config.toml
d_model = 128
norm_place = "pre"
qk_norm = false
Each number is 128 + 32 x the weight over its row's rms, rounded and kept within 0 to 255. Layers, rows and columns count from 0. The size above them is the row's rms in percent of the matrix's.

# layer 6 MLP gate, 320x128, rms 0.083, rows 107-141, columns 0-63
size [ 91  95 106  94  96 110  95  95  89  94 100  98 100 105  97 104 108  98 101  99  98  93 106  96  92 100 101 104 101  98  94 103 103 106  99]
[[149 186  60 104 112 107 152 157 141  82 166 151 102  89 118 151 173 134 109 114 109 149 203 131 137 102 115 110  71 134 164 111 119  73 175 108 141 176 125 113 171 157 109 131  86 121 128 129 144 129  80 139 156 179 101 155 128 117 145 145 131 119  95 132]
 [101 114 133  53 116  91 185 127  89 137 139 109  86 183 151 147 101 147 114  60 124  65 110 135 130 184 109 134 115 146 192 169  90 130 141 118 192 128 132  96  99 110 120 135 145 130 134  95 186 152 120  93 157 141 153  97 162 108 162 125  86 180 113 146]
 [148 169 188 152 112 134 111  97 121 161 171 130  58  74 114 103 111 154 133  81 107 120  77 116  78  81 172 132 135 120  86 140 116 107 122 147 110 134 120 143  66 132 167 175 178 155  88 121 168 146 140 142 218 130 162  81 110 106 158  83 110 105 128 140]
 [151  97 200 117  87 103 153  97 150 148 134 109 137 156 140 156 169 139 154 128 127 122  91 163 173 138 131 152 126 128 175 192 174 111 113 129 147 107  78 145 119 168  89 108 110 170 135 115 119 177 101 179 121 102 163  81 190 111 112 156  79 180 109 125]
 [130 175 148 107 105  77 128 114 110  91 139 134 100 146  97 103 148 191  92 132 108 208 128 157 159 107 103 139 166 132 146 140 158 148 116  93 141 150 134 155 139 109 142 127  87 110 121 119 136 160 149 121 151 109 162 172 155 110 115 183  56 141  88  91]
 [101 151 184 142 109 106 140 127 137  91 142 121 103 106  94 164 178 181 104 156  82 143 138 105 137 171  56 136 134 139 157 148 111  94 109 136 111 103 145 143 150  71 109 108 192 140  88 104 159 148 181 149  84 135 114 174 143 165 149 164 169 130  87 141]
 [147 140 175  97  40 120 153 111 185 154 153  90 108 103 145  98 145 163 149  83 108 119 102  56 137  89 148 159 138 141 120 121  94 109 198 112 152 139 125 140  69  71 141  76 158  99  80  96 181  85 168 134 170 188 168 120 137 119 105 159 155 124 189 148]
 [128 158 140 108  80 111 149  93 117 123 169  65  88 141 137 146 129 204 112 157  75 127 141 154  71  86 175 135 119 137 163 150 135 122 138 134 102 142 116  89  84 177 112  86 141 108 150 123  84 133  66 109 128  63 125  69 104 166 152 132 166 118 101  71]
 [208  83 136  52 130 116 148 145 121 104 166 126 133  93 150  58 178 138 100 183 143  94 116 119 112 175 146 175 133 137 102 115 104 109 128 163 117 130 117 129 116 121 123 137  81 158 135 110 134 176  93 166 122 125 105 135 137 164 138 108 127 101 133 206]
 [168 180 158  85 122  88 142  97 119  82 148 124 103  88 127 126 196  73  97 152 126 121 147 134  96 115 108 152 148  87 127 123 115 142  79 115 192 137 125 136  79  98 138 122 131 157 155 104 123  84 122 139  96 133  92 125 105 161 189 127 190 110  98  85]
 [111 112 156 118 102  75 107 144 122 191 125  96 117  86 109 119 104 120 144 165 119 117 146 171 153 105 145 138  91  92 152 116 165 156 139 163 136 110 138 144 157 165  98 104 151 129  83  86 137  76 130 149  73 171 102  38 128 166 145 117  80  88 127 132]
 [144 109 101 146 141  97 119 130  91  90 134 122 133 106 119 126 181 147 130  99  91 157 150  43 121 108  96 175 157  77 138 184  93  84 161 131 147 105  98 154 157 112 107 138 135 130  74 114 164 133 153 116 129  97 161 157 110 120 163  97 152 131  53 113]
 [142 100 175  53 100 122 133  82 127  94 143 119  55 115 116 145 104 109  87 159 114 126 105 167 136 148 149 115 117 119 153 180 111 104 185 112 139 156 169 143 102 170  77 118 145  95 197 102 107 138 138 124 114 185 150 151 128 153 104 124 136 112 113 151]
 [127 157 172 136  92  81 176 139 135 105 108 121 130  96 151 200 111 126  92 105  85 109  48 223  96 150 152 118  90  96 127 145 139 101 117 135 149 124  84 170  98 105  87  99 146 142 167 144 160 131 118 141 100 132 112 167 139 115 114 153 160 169 111 173]
 [ 95 122 185 140  92 148 134  84 153 128 120 128  76  80 132  94 143 131 125  83 113 166 112 114 179  53  69 224 167 129 121 143 105 139 152 116 150 134 114 146 172 157 130 155 104 140  84  95 115 135 199 171 118 119  84 174 118 165 169 105 100 177 135  93]
 [114 145 123 139 126 123 139 153  90 127 158 128  95 100 167 178 102  97  72 127  58 126 112 119 143 147 134 136 152 105 137 191 121  93  94 128 152 115 127 127 130 116  71 113  90  93 149  55 132 116 153 174 219 107 148 181 145 114 168 114 141 150 105 127]
 [159  98 145 110 137  85 126 113  97 126 146 104  92 100 169 151 120 191 106  84 121 101  85 112  80 156 123 164  99  96 162 169 179  99 145 142 142  60 139 175 122 200  59  81 178  53 137  69 141 155  81 113 205 110 128  54 125 134 145 145 148 152 123 174]
 [112 167 138 118 125 142 160 144 145 135 120  70 107 182 126  98  87  63 120 147 105 171 146 131 166 135 170  94 161  34 135 105 154 184  90 117 137 119  78  97 113 167 102 135 126 181  36 131 112 104 132 150 116 182  99 140 174 119 156 141 127 124 151 161]
 [ 65 205 128 115  86 145 158 111 137 142  45 126 146 106 133 128  79 131 110 137  48 127 115 152  98 105 107 183 158 135 109 122 125 121 128 135 168 146  94 147  85 102 115 140 193 136 162 117  63 123 145 144  91 137 140  96 118 152 158 126  96 136 145 139]
 [135 121 110 167 124 160 125 176 172  87 157 154 108  79 227 100 165  93  59 134 144 117  65 134 176 114 133 106 135 117 205 118 107 146 112 108  99 122 156 119 169  74 128 130 177 118 119  87 146 128 117 198 121 116 123 128 146 155 113 141 113 143  88  67]
 [171 101  98 129  83 163 133  80 110  99 127 176 145  88 108 153 138  99  97  99 117 168  84 168 161 125 107 151 110 133 132 120 144 117 154 114 176 111  99 117 107  94 118 219 121 151 134 109 150 134 148 172 101 173 167 105 161 143 121 129 180 129  92 128]
 [166 113 137 109 120 112 165 147  94 127  75  73 123 155 111 138  90 118 112  95  90  66 139 155  89 100 151 153 151  97 183 108 105 186 170 147 144 162 133  90 105 132 126 118 145  71 134 111 131 152 109 131  89 112 128 149 119 152 191 111 161 114 152 100]
 [109 158  98 134 135 143 230 112 145 149  87 118  52  99 147  83 156 168 145 139  88  97 132 100 127 119 105 106 155  91 123  99 104 134 121 140 150 168 182 161 128 119 138 148 112 140 127 106 134  95 159 105 144  81 167 119  86  71 124 134 121  79  46 109]
 [ 67 215  96 149 134 121 110  80 110 118 123 123  90 169 204 115 122 189  92 138 145 171 113 151 111 121 163  97 153  96 136 150 124 147  62 130  89 125  74 164 135 148 109 153 131 160 122 107 108 147 120 102 107  64 120 136 156 130 157 130 104 138 119 104]
 [159 160 166 105 134  99 115 102 120 112 141 168 127  87 123 134 155 162 138 106 138 156 144 140  69  95 109 196 157 101  94 104  95 136 144 127  92 139 104 181 121  85  73 112 141 102  95 132 107  79 152 144 158  78  88 115 171 109 202 106  82 121 169 109]
 [179  70 145 172 124 148 174 137 143 106 118  98 144 166 157 110  79 118  71 159 106 115  79 131  90 165 152 135 160 122 107 200 130 102  96 155 152  97 169 109 102 106 144 153 153  68 151 148 129 139 141 138  52 161 108 170  94 102 154 107 143 130 107 170]
 [123  31 174 153 178 128 145  99 154  98 155 100 175 107 115 115 106 167  70 137  99  92 107 122 120 153 169 129 195 111  98 211 128 191 124 108 101  91  99 105 121 102 123 135 169  97 157 114 131 151 141 109  98 106 112 132 110 191 133  91  98 103 107 170]
 [126 122  79 106 119 188 178 145 140 165 125  97 106 101 146 115  91 179 181 104  95 132 122 151 163  87 112 172 126  82 140 109 165  97 114 151 115  93 104 134  84 160 131 166 140 146 104 126 152 178 111 149 143  91 168  95 112 137 130 174  96  99  54 149]
 [ 89 150 187 118  79 156 125 153 171  99 171 132 113 102 152  91  71 101 113 120  76 122  88 176 141 100 102 155 143 112 130  56 111 160 145  94 155 113  89 163 104 139 152 120 134 113 144  56 154 143 138 141 134 142 105 120 184 153 139 113 134 108 139 146]
 [106 151 112  90 145 108 138  79  69 127 145 124 102  68 137 152  87 104 130 152 144 156 140 115 161 195 116 195  60  96 192 150 123  77 116 161 112  99 120 149 169 105  90 177 140 124 194 111 203 177 125  95 118 127 113 110 164 131 167 164 113  74 128  90]
 [135 103  90 118  94 117 180 157 111  83 115 116 139 111  63 113 112 154 111 109  95 109 169 138 126 180  83 114 172 112  96 142 120 178  96 116  44  97  95  87  91 168 113 176 131  67 145 120 104 150 154 122 148 196  93  80 216 133 119 142  68 147 134 146]
 [143 142 182 101 124 173 206 124 131 130 107 112 111 151 130 137 120 151 112 137  78 128  90 117 153 136 113 131 189 179 126 151 157 134 147 103 176  74  90 129 141 115 114  98 161 119 155 139 168 126  99 173 128  92 142 114  69 125 125  87 103 134 128 131]
 [ 66 116 139 113  88 135 127 129 108 127 133 129  78 119 140  95 115 137 155  86 112 146  93 126 149 156 118 103 103 141 144 188 201  99 146  95 109 164 217 123 108 132 119 200 126 138 142  89 134 149 105 151 204 146 179 129 116  45  46 129  84 148 127 153]
 [197  46  82 149 146 158 130  75 149 114 147 104  98 159  87 136 121 129 144 116 112 129  92 168 157 128 128 128 101 130 147 198 149 130 214 117  86 158  63 104 133 160 114 154 190  83 137 106 185 158 156 184 138 134 119  76 126  93 104  96 143 101 112 140]
 [135  85 204 133  64 130 138  77 109  51 145 181  98 121 119  79 193 100 108 122 140 174  93 110  98 118 102 116 156 107 156 156 118 186 159 114 158 126  95 105 154 121 162 109  99 196 140 119 165 137 142 176 158 130 130 184 123 131 149 114 153  73 106 144]]
# layer 6 MLP up, 320x128, rms 0.0829, rows 107-141, columns 0-63
size [ 93  94 105  95  94 110  88  91  86  94  97  98 101 107 102 113 107  96 103  96  95  91 112  97  91 102  98 107 100  92  96 104 100 112  98]
[[137 140 100 107 144 130 155 111  97  90 130 140 127 150  87 107 172  91 118  58  99 182 161 166 183  69 114 136 107  91 131 124  85 159 166  92 156 103  97 140 111 150  92 124  90 175 162  87 175 118 136  90 180 135 149 124 174 148 133 200 122 170 102 187]
 [154 119 149 196  59 155 128 114 170 110 119 140 133 151  87  98 131 138  83 107 118 135 117 114 173 107 108 168 172 113 146  38 143 154 149 131  80 105 194 123 141  76 126 124 127 181 140 184 124 183 131 106 120 126 107 143 165 154 144 142 123 175  69 171]
 [ 73 142 119 115 110 204 148 152 170 118 138 108 146 129 152 143 166 187  79 148 159  77 158 117  73 149 127 134  96 182  88 107 119 128 120 106 156 127 114 118  92  77 150 181 144 131 166  99 129 134 115 165  95 119 118  91 130 117 107 161  66 119 128  92]
 [ 99 132 125 139 128  65  97 113  89 118 114 193  86 128 123 118 149 101 101 139 163 162 161 117 151 105 163 147 164 121 136 106 115 203 155 121  95 177 115 137 167  80 107 150 138 167  84 145 123 164 113 105 164 148 134 135 122 106 106 153 123  38 141 139]
 [107  62 138 135 117  99 126 115  76 128 131 130 127 142 125 148 119 155  68 166  66 205 178 152 147 101 119 139 118 124 108 132 144 180 130 163 112 129 161 117 111 144 148 140 124  48 135 123  92 133 110 149 105 160 175 129 158 196 125 168 104 155  85 161]
 [121  88 163 115 155 102 120 161 120  89 105  71 109 100 129 185 136 138 177 190  93  97 113  89  98 135  77 142  82  92 154 192 122 147 100 103  67 117 135 192 172  88  70 145 231  60 139 174 164 127 141 144  88 138 128 127  77 135 165 132 162 157 143 147]
 [110 125 132 138  96 164 174 152 113 138 168  82 105 164 159 134 123 136 174 101 130 122 163  96 107 111 172 128 127 139 149 134  87  97 148 137 172 150 129 150  95  67 154 180 104 154 121 112 134 101 165 127 196 178 122 145  90  56  69 130 140 178 134 122]
 [142 118 147 148 160  89  51  53 126 130 112 121 143 155 110 179 150 169 150 102 134 174 100 111 102 183  95 122 116 132 170 123  81 117 116 130 100 125  92 166 135 117  99 105 198 116 126 142 167 128  90 154 133 158 144 132 125 108 141 106 120  80 139 136]
 [156 144 114 161 149  85 145 170 146 115  87 158 160 154 163 104 147 127 143 158  56  78 134  85  57 156 102  95 113 161 117 158 156 132 102 111 162 143 103 175  96 165 114 164 130 159 189 121 108  90 150  58 101 127 135  87 120 131 152 139 111 118 104 175]
 [155 149  91 110 132 148 106 170 121  82 136 168 167 213  77 175 152 111 144 107 105  92 152 119 133 160 130 176  93 107 192 116 155  49  97 144 122 169 162 160 110 117  92  59  87 160 139 121 121 118  91 122 178 116 103 130 152 170 159  92 139 168 165 184]
 [114 122  85 156 129 183 167 128 119 144 158 134  88 116 154 154 126 129 141 113 170 150 173 118 147 118  96 108 141 124 176 144  82  97 104 102 124 104 124 132  89 154 131 182 103 132 172 214 105 182 129 143 179  91 126 161  94 101  98 196 186 140 200 119]
 [130 177 140 128 100 176 126 141 138 117 117 119 126 106 108 123 133 144 139  56 143 148 109 162 108 152 147 124 156 156 117 144 122 135  97 110 186 153  68 126 148 136 152 137 114 188 106 195 167 167 114 135 127 113 114 157 111  10  89 176  69 140  95  97]
 [ 73 153 115 137 133 139  78  94 121  81 139 158  83 149  85  91 140 102  88 119 156  93 202 125 152 224 121 111 106 108 157 160 108 133 136 153 156 173 154 128 151 162  86 173 117 122 155 149 155 136 118  94 133 199 145 109 133 146 113 163 127 172 146 104]
 [ 87 122 155 145 155 190  80 123 128 131 133 111  99 158 176 152 141 155 148 200 105  79 154 102 143 140  92 136 147 173  87 166 115 140 164 112  96 104 214  65 147 129 130 160 160  60 133 135 175  80 139 124 103  53 109 135 100  71  89 113 131 138 120 149]
 [113 116  57  67 131  97 143 137 142 177 168 165 152 142 159 138 127 126  99 156 155 141  98 102 119 178 188 119 100 126 151 154 134 138 145 139 177 139 143 116 161 124 166 111 135 120  66 137 124  77  46 113 118 181 166  77 126 157 189 124 196  82 141 169]
 [ 74 168 147  85 132 178 118 170 158 125 116  96 160  85  83 132 182 150 159 154 221  80 148 163 134 162 143 146 133  98 123  51 142 159  93 101 140 128 120 149 101 128 150 132 174 159 100 183 158 157 135  61  90 137 132 114 126 157 117 138  72  90 119 133]
 [150 150 126 101 165 129 156  95 121 105  69  98 116 123 189 141 102 115 170 118 124 161 152  79  25 148 106 103 147 113 142 113  99 125 158  80 137  69 140 143 108 177 148 150 120 101 173 104  99 107 137 171 144 131  97 113  66 141 102 138 155 138 179 102]
 [169  65 130 142 177 123  80 125 115 125  60 134 140 126 157 122 159 151 201 121 151  91 103 121  95 145 154  92 118 168 141 145 125  83  94 149 128 135 184 136 163  95 127  40 130 127 168 125 165 159 139 153 140  66 168 110  83 137  75 167 110 136 102  61]
 [211  80 142  90 185 105 143 164 145 129 137 128 146 139 147 171 132 124  90 146 141 140 104 110 124 159 121  91 122 137 117 135 147 111 127 174  95  95 144  95 147 155 142  62 102 104 216 177 142 144 131 112  86 190 136 147  75 149 176  76 124 152 147 191]
 [ 92 163 119 127 167 146  97 126  96 165 134 120 118 150  94  91  85  86 142 107 131 144 130 145 136  26 150 122 133 105 127 174  97 167 158  85 226 110 129 148  77 158 143 146 121 145 127 124 164 112 156  95 189 130 146 112  87 138  82 166 113 211 163 179]
 [108 167  80 133  91 109 181 120 105 162 100 134 175 118  89 113 109 161 111 132 109 143 119  82 183 100 114 125 145 150 115 137 164 161 131  79 155  82 101 138 146 115 158 126 166 121 135 116 161 144 202 121 124 123 161 119 175  75 150 164  85  59 138 167]
 [ 62 141 114 179 127  63 117 105 131 136 162 132 120 108 137 119 116 133 182 108 189 147  91  55 170 176  67 103  95 140 164 155 118 154 149 105 139 119 134  81 219 129 141 188 163 156  79 131 129  73 123 131 120 127 124 155 113 102 121 143  73 125 127 109]
 [125 174 125 102 148 160  83 190 129 107 155 148 127 127 133 116  79 128 138  86 103 152  84 190  77 113 128 133  92 156  88 156 112 192 111 138 125  94  49 156 106 191 162 153 135 114 186  90  98  90 166 171  87 172 151 137 148 163 136 188 149 182 107 146]
 [137 121 114 226 101 171 146 165 139 167 127 104 117 157  55 129 156 176 121  68 126 144 109 105 149 123  82 116 106 169 150  79 150 127 175  45 147  96 134 155 187 137 137 135 134 134 129  99  91 122 144 139 102 132 145 105 171 147  92  73 145 142 133 145]
 [ 90 123 158 211 172 110 118 121  82 132  89 130 110 128  75 104 130 129 148 111 109 113  83 161 191 108 151  81  89 130 157 172 136 154  73 121 110 199 126 123 137 112 126  66 153 182 180 142 162 176 191 133 106 103 118 101 117 101 118 152  81 210 107  95]
 [163 171 163 147  53 132 104 109 157 109  70  99 104 156 166  51 104 144  31 152 139 156 143 155 190  87 206 124 163 127 127 148  93 130 175 103 153  97 129 169 118 165 143 111 124 163 116 160 126  99 132 133 115 167 140 169 127 169 112 156  88  91 154 150]
 [143 128 105 166 104 124  91 167 157 145 169 122 137 182 161 164 124 122 125 123 129 120 111 115  69  67 131  88 114  99  94 137 106 120 116 127 126  59 144 174 172  76 148  99  95 133 142 172 161 128 228 142 163 108 157 192 135 103  97 176 157 153 136 113]
 [161 142 103 109  73 181 141 130 178 106  78 141 166 102 173 150 104 162  85  87 110 103  84 179  95 115 157 165 156 152  67 137 161  76 128 141  97 142 120 137 133 174 128 127 118  96 119 125 122 112 118  85 110 124 149 117  63 140 146 165 103 126 141 119]
 [ 82 126 107 125  90 155 158  94 155 108 137 130 148  77  95  93 216  68 167 130 180 124 153  47  76 137 129 101 127 168  93 140  84 152 163 129 114 161  85 103 153 154 114  74 131 185  85 183  88  97 138  98 158 156 151 156  98 125 146 177 140  50 111 132]
 [ 66 197 120 160  93 132 162 124 121 163 165 149 109 130 113 132 122 189 148  81  88 143 187  35 107  89 157 175 138 174  91 105  78 145  80 161  94 109 147 152 154 139 139 215 148 150 141 143 166 102 107 153 167 140 182 133 114  71 178 143 130  52 125 112]
 [117 173 106 177 180 102  73  95 135 145 116 144  76 121 129  94 170 139 134  98 188 154  97  94 167  95 108 129  68 163 184 102 148  89 157 116 192 120 144 184 185  78 144  86 116 153  98 148 143 118 111 135 183  62 159  96  69 142 114 173 118  91 133 124]
 [112 106  98 136  94 129  94 129 152 170 159 139 182 103 178  89 135 165 111 143 179  87 118 157 100  98 131 127 169 125 144 189 135  64 126 120 167 168 110 106 143 132 106 165 153 148 160 145  84 133  70  93 126  83 202  77 130 115 111 119 162 169 128  91]
 [ 58  58  93 118 155  98 116 100 110 125 120 101 159 108 153  85  96 141 152 122 101 139 156 149 185 138  88 111 108 116 143 135 131 192 168 104 134 160 125 144 159 157  97 120 169 114  89 121 132 107  56 151 111 135 155  58 171 158 126 143  70 128 110 189]
 [107 128 121 149  81  73 107  80 142 141 135 133 113 140 103 133 160 101 179 149 197 103 119  96 113 113 141 152 125 124 137  49 135 169 122 167 129 103  97  89  93 135 113 186 138 165 110 123 123 131 171 100 182 148 102 102 154 153 138 113 122 135 107 162]
 [160  87 140  94  94 110 117 120 163  52 187 195 138 118 112  95 130 143 124 193 117 102 169  82 111  85 181 145 158 110  61 109 140 167 187  60 163 171 148  97 133 123 139 106 141 115 100 172 162 108 160 184 159 140 142 173 121 150 159 103 130 180 108 174]]
# layer 6 MLP down (transposed), 320x128, rms 0.0796, rows 107-141, columns 0-63
size [ 94  92 106  96  96 105  88  93  89  95  99  99 101 105  99 105 109  95 105  96  96  92 106  93  95 103  99 103 101  93  95 101 102 109  96]
[[103 160 173 152 120  88  89 116 166 196  80 106  92  98 110 117 110 144 114 110 151  58 124 138 101 145 108 107 147 118  86  55 114 118 105 164  89 176 176 122 182 122 150 105 161  87 127 195 153 152 151 159 116 183 114  93  57 167  93  86 121 148 169 103]
 [119 138  84  98 108 138 118  81 126  97 174 140 101 199  86 178  78 166 162 136 181 127 104 108  79 154 115 170 157 120 163 148  73 150  92 147 150 151 118 150  52  84  86 124 141 113 104  74 112 113 147 175 104 160 169 104 148  98 130 157  77 118 129 208]
 [ 90 118 136 172 131 134  90 170  82 139  46 109  88 153 141 117 112  76 127 126 117 147 125 164 192 113 100  81 177 110 134  78 112 137  69 124 157  79  89 127 174 183 184 102 146 128 145 168 123 149 120 100 118 141 106 114  93 127 151  99 208 153  92 122]
 [138 135 135 126 116  89 143  74 129  41 147 164 147 129 150 175  58 157 151 138 111 174 128 116 113 144  85 116 130 146 166 151 109 133 163  61 137 189 135 178 158 154 112 149 121 142  99  69 163 181 167 107 144 121 138 156 120  89 134  87 121 114 149 123]
 [132  89 107  92 143 159 140 114 129 137 146  99 178 105 144 108  99  72 167 110 136 158 125 109  81 121 148 133 133 132 144 235  24  92  99 108 141 153 156 145 136 116 143 142  97 214 133 101 151 189 154 135 125 146 137 115 135 108 190 173  87 115 149 127]
 [104 123 202 132 144  99 173  57 119 133 165 129 115  96 132  91 130 100 109 122 138 130 149 192 133 126 125 108 157  92 138 173 117 194 115 151 141 132 118 225 150 103 191 121 135 112 123 120  61 136  79  80 127  93 167 169 152 168 110 143  68 113 122 124]
 [165 166 142 110  88 121 100 148  88 149 178 162 172 183 124 190  64 103 161  83 105 174 149  86 168 148 117 157 164  86 126 121 104 138  79 166 141 130 132  64 108 119 186 115  97  95 144 167 114 100  81 118 126 126 133 147 118 130 112 213 139 150 136 125]
 [142 122 137 114 129  83 201 180 128 105 165 115 158  87 123 113 129 156 131 141 135  84  75 171 140 151 154 129 106 159 107 127 117 104 104 148  77  63 187 177  96 133  88 128  96 125 123 138 108 151 182 113 123 158 133  99 162 152 123 114 161 206  97  71]
 [178 136 129  99 102  73  95 161 131  79  99 163 121 108 117 137 132 118  69  90 111 125 113 131 141 104 120 212 137 202 119 157 234  59 177 163 118  96 136 123 130  98 106 100 143 153 158 140 125 103  80 175 156  74  87 167 117 139 116 126 101 135  96 123]
 [147 165 128 160 110 104 139 141 151 160 159 185 162 150 120 120 144  94  94  99 142 134 143 178  98 123 133 115 170 168 161 151   0 156 164  67 151 109 131 128 114 111 137 224 112 130  74 162 137  72 126 172 106 126 135 125 111  81 116 137 165  53 126 125]
 [128  91 177 164 166 113 141 131 136 116 165  60 117 170 122  93 116  94 116 135 144 115  70 186  85 105 129 143 128 127 154 150 120 127 115  74  98 154 110  85  99  87 123 112 139 220 106 108 106 128 146 158 109 166 119 155 173 172 155 173 141 151 102 171]
 [164 119 125 132 158 131 138 128 141 142 172 144 173 172 116 200  94 101 117 198 129 175 113  74 152 113 118 132 148 103 122  95  94  89 191  96 127  89 108  86 120 116  19 140  87  80 130 128  88  73  83  80 117 167 120 111 115 155 100 127 165 141 134  69]
 [134 181  93 168  60 155 195 154 104 201 149 135 119 146 141 110 152 114 121  85  80 169  91 119 110 139 126 111 115 139 163 118  99 126 171  96 115  75 107 183 104 118 140 114  84 123 112 104 125  97 140  99 147 111 145 110 119 147 191 139 176 145 166 171]
 [135  73 164  97 169 129 142 152 173  52  93  92 114 124 176 125 104 133 161  98 168 190 144 104 147 155 133  81  87 128 108 231 135 120 159 128  99  85  90 117 198 139  98 119 127 118  99 117 118 145 137 128 110  85 119 134 144 126 137 106 124 133 114 149]
 [121 127 183 149 143 128 128 116 121 121  88 167 178  69 165 170 121 152 139 161  89 112 155 124  99 123 136 123  98 136 138 177 193  93 198 173 109 164  96 156 117 164 130 105  99 148 150 173 161 146 206 151 131 124 143 119  68  67 159 104 114 153 142 149]
 [152 123 118  97 128 120 138 100 144  92  89 186 146 127 119 101 128 137 171 116 145  83 112 141 102 186 120 163 137 120 123 149 171  93 184 131 127 205  83 139  90 137  39 122  95 124 134  68 171 125 119 136 102 163 165  96 112 140 156 101 136 151  90 126]
 [ 77  64 132 105 151 150 120 126 110  83 133 158 146  83 123 230 132 141 155 149 125 129 112 179 102  99 116 117  82  70  84 141 176  32  76 104 162 114 127 177 175 114 134 119 148 156 176 195  54 135 136  95 164  94 160 136 125 111 131 183 146 153 145  93]
 [125 184 180  97 142 119 197 107 160 104 161 112 141  89 127 147 117 151 119 122  86 162 110 169 166 110 160 134 140 135 101 149 198 113 128 143  96 122  89 148 127 121 106 151 112 107 134 127 126 174 146 107 122 121 103 110 220 144 132 113 142 176 118  93]
 [150 104 136 132 179  91 116 118 121  61 108 151 113 167 155 125  80 153 136 173  85 101 170 126 136 112 105 106 123 129 157 130 154 118 156 117 168 156 118 184  86 130  83 108 147 147 117 111 158 110 136 156 147  74 121 165  86 101 160 137 135 142 132  76]
 [105 105 123 124 122 121 141  85 143  94  95 123  69 144 104 143 132  90 146 116 117  96 142 225 176 155 119 141 119 116 148  47 120  82 169 141  83 150  67 168 122 108 119  83 115 123 108 131  72 143  94 155 119 157 151 166  81 112 157 103 142  85 107  97]
 [119 115 139  72 156 209 113 149  92 134 112  84 106 156 108 121 175  99 158 190 113 154 157 141 137 150  54  98  52 103 131 117 122 119 139 174 124  84 109 125 149 105 118 103 106 186 181  78 130 164 128 152  96 112 145 158 134 158 113  96 142 121 114 149]
 [140 107 163 152 120 112 171  85 196  94 190 119 120  91 152 157 144 148 177  80 149 144  68 126 173 180 118 138 112 111 138  85 180 120 157 153  60  80 160 155  91 111 129 143  74 139 115 153  51 150 188 126 155 137 103  90 155  89 138 119 155  99  86 118]
 [128 195 183 115 130  83 129 132 150 123 134  94 135 136 143  83  12 106 128 145 160 157  81 149 106 109 126 159 146  90 141 112  87 130 170 155 191  44 103 109 111  94 118 110 109 161  77  98 195 112 102 126 153 209 133  93 141 160  99 160 106 151 121 175]
 [159 131  96 122 150 160 144 148 126 144 192 120 148 123 122 133 146 188 144 109 136 129 103  82  85 107 123  74 132 107 140 100 133 116  90 145 112 110 114 137 111  73 168 112 112  64 130  95  50 137 145 141 161 183 117 124 107  87 121 127 220 158  96 114]
 [105 138 101 115  91 163 178 107 192 125 169  70 131 112 167 151 138 123  86 152 112 158 127 140 122 121 148 146 119 162  79 152 121 126 100 154  80 133 141 157 133 105 181 158 204 126 122  76 167 123  91 153 102 140 125 180 212 131  81 130 157  99 135 143]
 [199  60 130 149 173 120 130  88  98 105 130 108 178 128 109 155 115 175 117 137 160 145 107 104 132 126  66 114 104 122 138 112 175 138 124 109 125  83 134  95 146 138 206  46  84 145  80 128 155 148 180 125 180 127 144 143 119  84 137  51 147 111 125 157]
 [ 89 113 174 143 166 107 146  94 176 112 195 142 173 161 120 105 128  74 174 107 168 133 120  76 124 121 166 125 157  91  94 171  92  77 128  97  66 160 141 122 137 131 156 137 123  92 137  77 107 164 125  77  78 145 149  98 133 141 114 122 120 161 178 210]
 [164 108 144 147  96 190  88 138 134 129 144  95 136  55 143 129 142 154 106 109  90 163 158  98 151 157 137 147 160 108 123 127 101 123 113 132  70 167 133 126 157  95 206 140 161 117 137 170 145 123  56 111 102 108  91  99 150 138 120 152 150 140 152 101]
 [ 76  59 127 134 145  65 209 147  99 131 104 129 185  75 116 153 150  93  88 140 120 141 118 155 123 162 125 126 119 142 110 142 145 177 160 155 109 149 120 173  92 106 116 134 148 137 106 155 143 123 158 104 111 159 129 133 131 138 130  73  98 186 114  75]
 [136  79 153  93 122 145 118 118 149  65  86  72 120 117 136 134 112  90 133 153 168  64 110 136 124 141 136 118 144 117  66 177 158 154 126  91 122 113 150 107 124 134 109 151 132 105 120 116 141 153  88 142  56 120 128  98  77 176 133 127  62 194 135 111]
 [117 142 162 117 109  97 207 169 146 157 175  76 117  82 118 145 108 147 169 126 150 110  99 157 154 149 186 120 107 144 103 168 129 122 133 146  75  88 118 181 119  89 125 173  96 101 153 116 140 151 155 127 151 147 136  93 201 151 166  88 124 204  87  79]
 [143 157 112 134 138 176 163  99 110 101 132 142 150 113  62 142 138 128 109 161  73  88  96  73 114 149 191 133 182 130  70  99 207 127 134 103 168 138 166  94  98 170 110  81 137  87 131 166 140 150 119 138 122 133 131 155 147 134 177 136 187 119 111 119]
 [165 165 108 139  78 143 174 161 116 142 115  88 105 149 146 159 119 149  89  87 154 114  72  94  95 140 144 127 118 143 164 155 129 116 134 106 148 123 118  92 178 117 102 138 167 139 137  47 107 112 174 136 125 155 153 130 121 162 121 133 130 162 120 113]
 [162 152 149 118 121 121 119 130  88 104 142  93 128 121 101 140 179 146 167 131 206 160 116 111  92  59 140 104 110 140 163 115 110 151 104  79 115 134 114 187 161 151  53 149  50 172 160 142 100 160 191 168  81 121 168 119  83 109 178 132 140 113  96 142]
 [111 129  71 146 126 112 135 113 176 146 139 129 132 112 170 169 106 138  94 111 150  73 115 149 120 123 110 155 134 127 184  91 157  91 127 130  76 115 157 147 133 148  81 113 134 126 139 124 112 238 187 133  63 106 125 103 194 112  90 134 143 119 184 193]]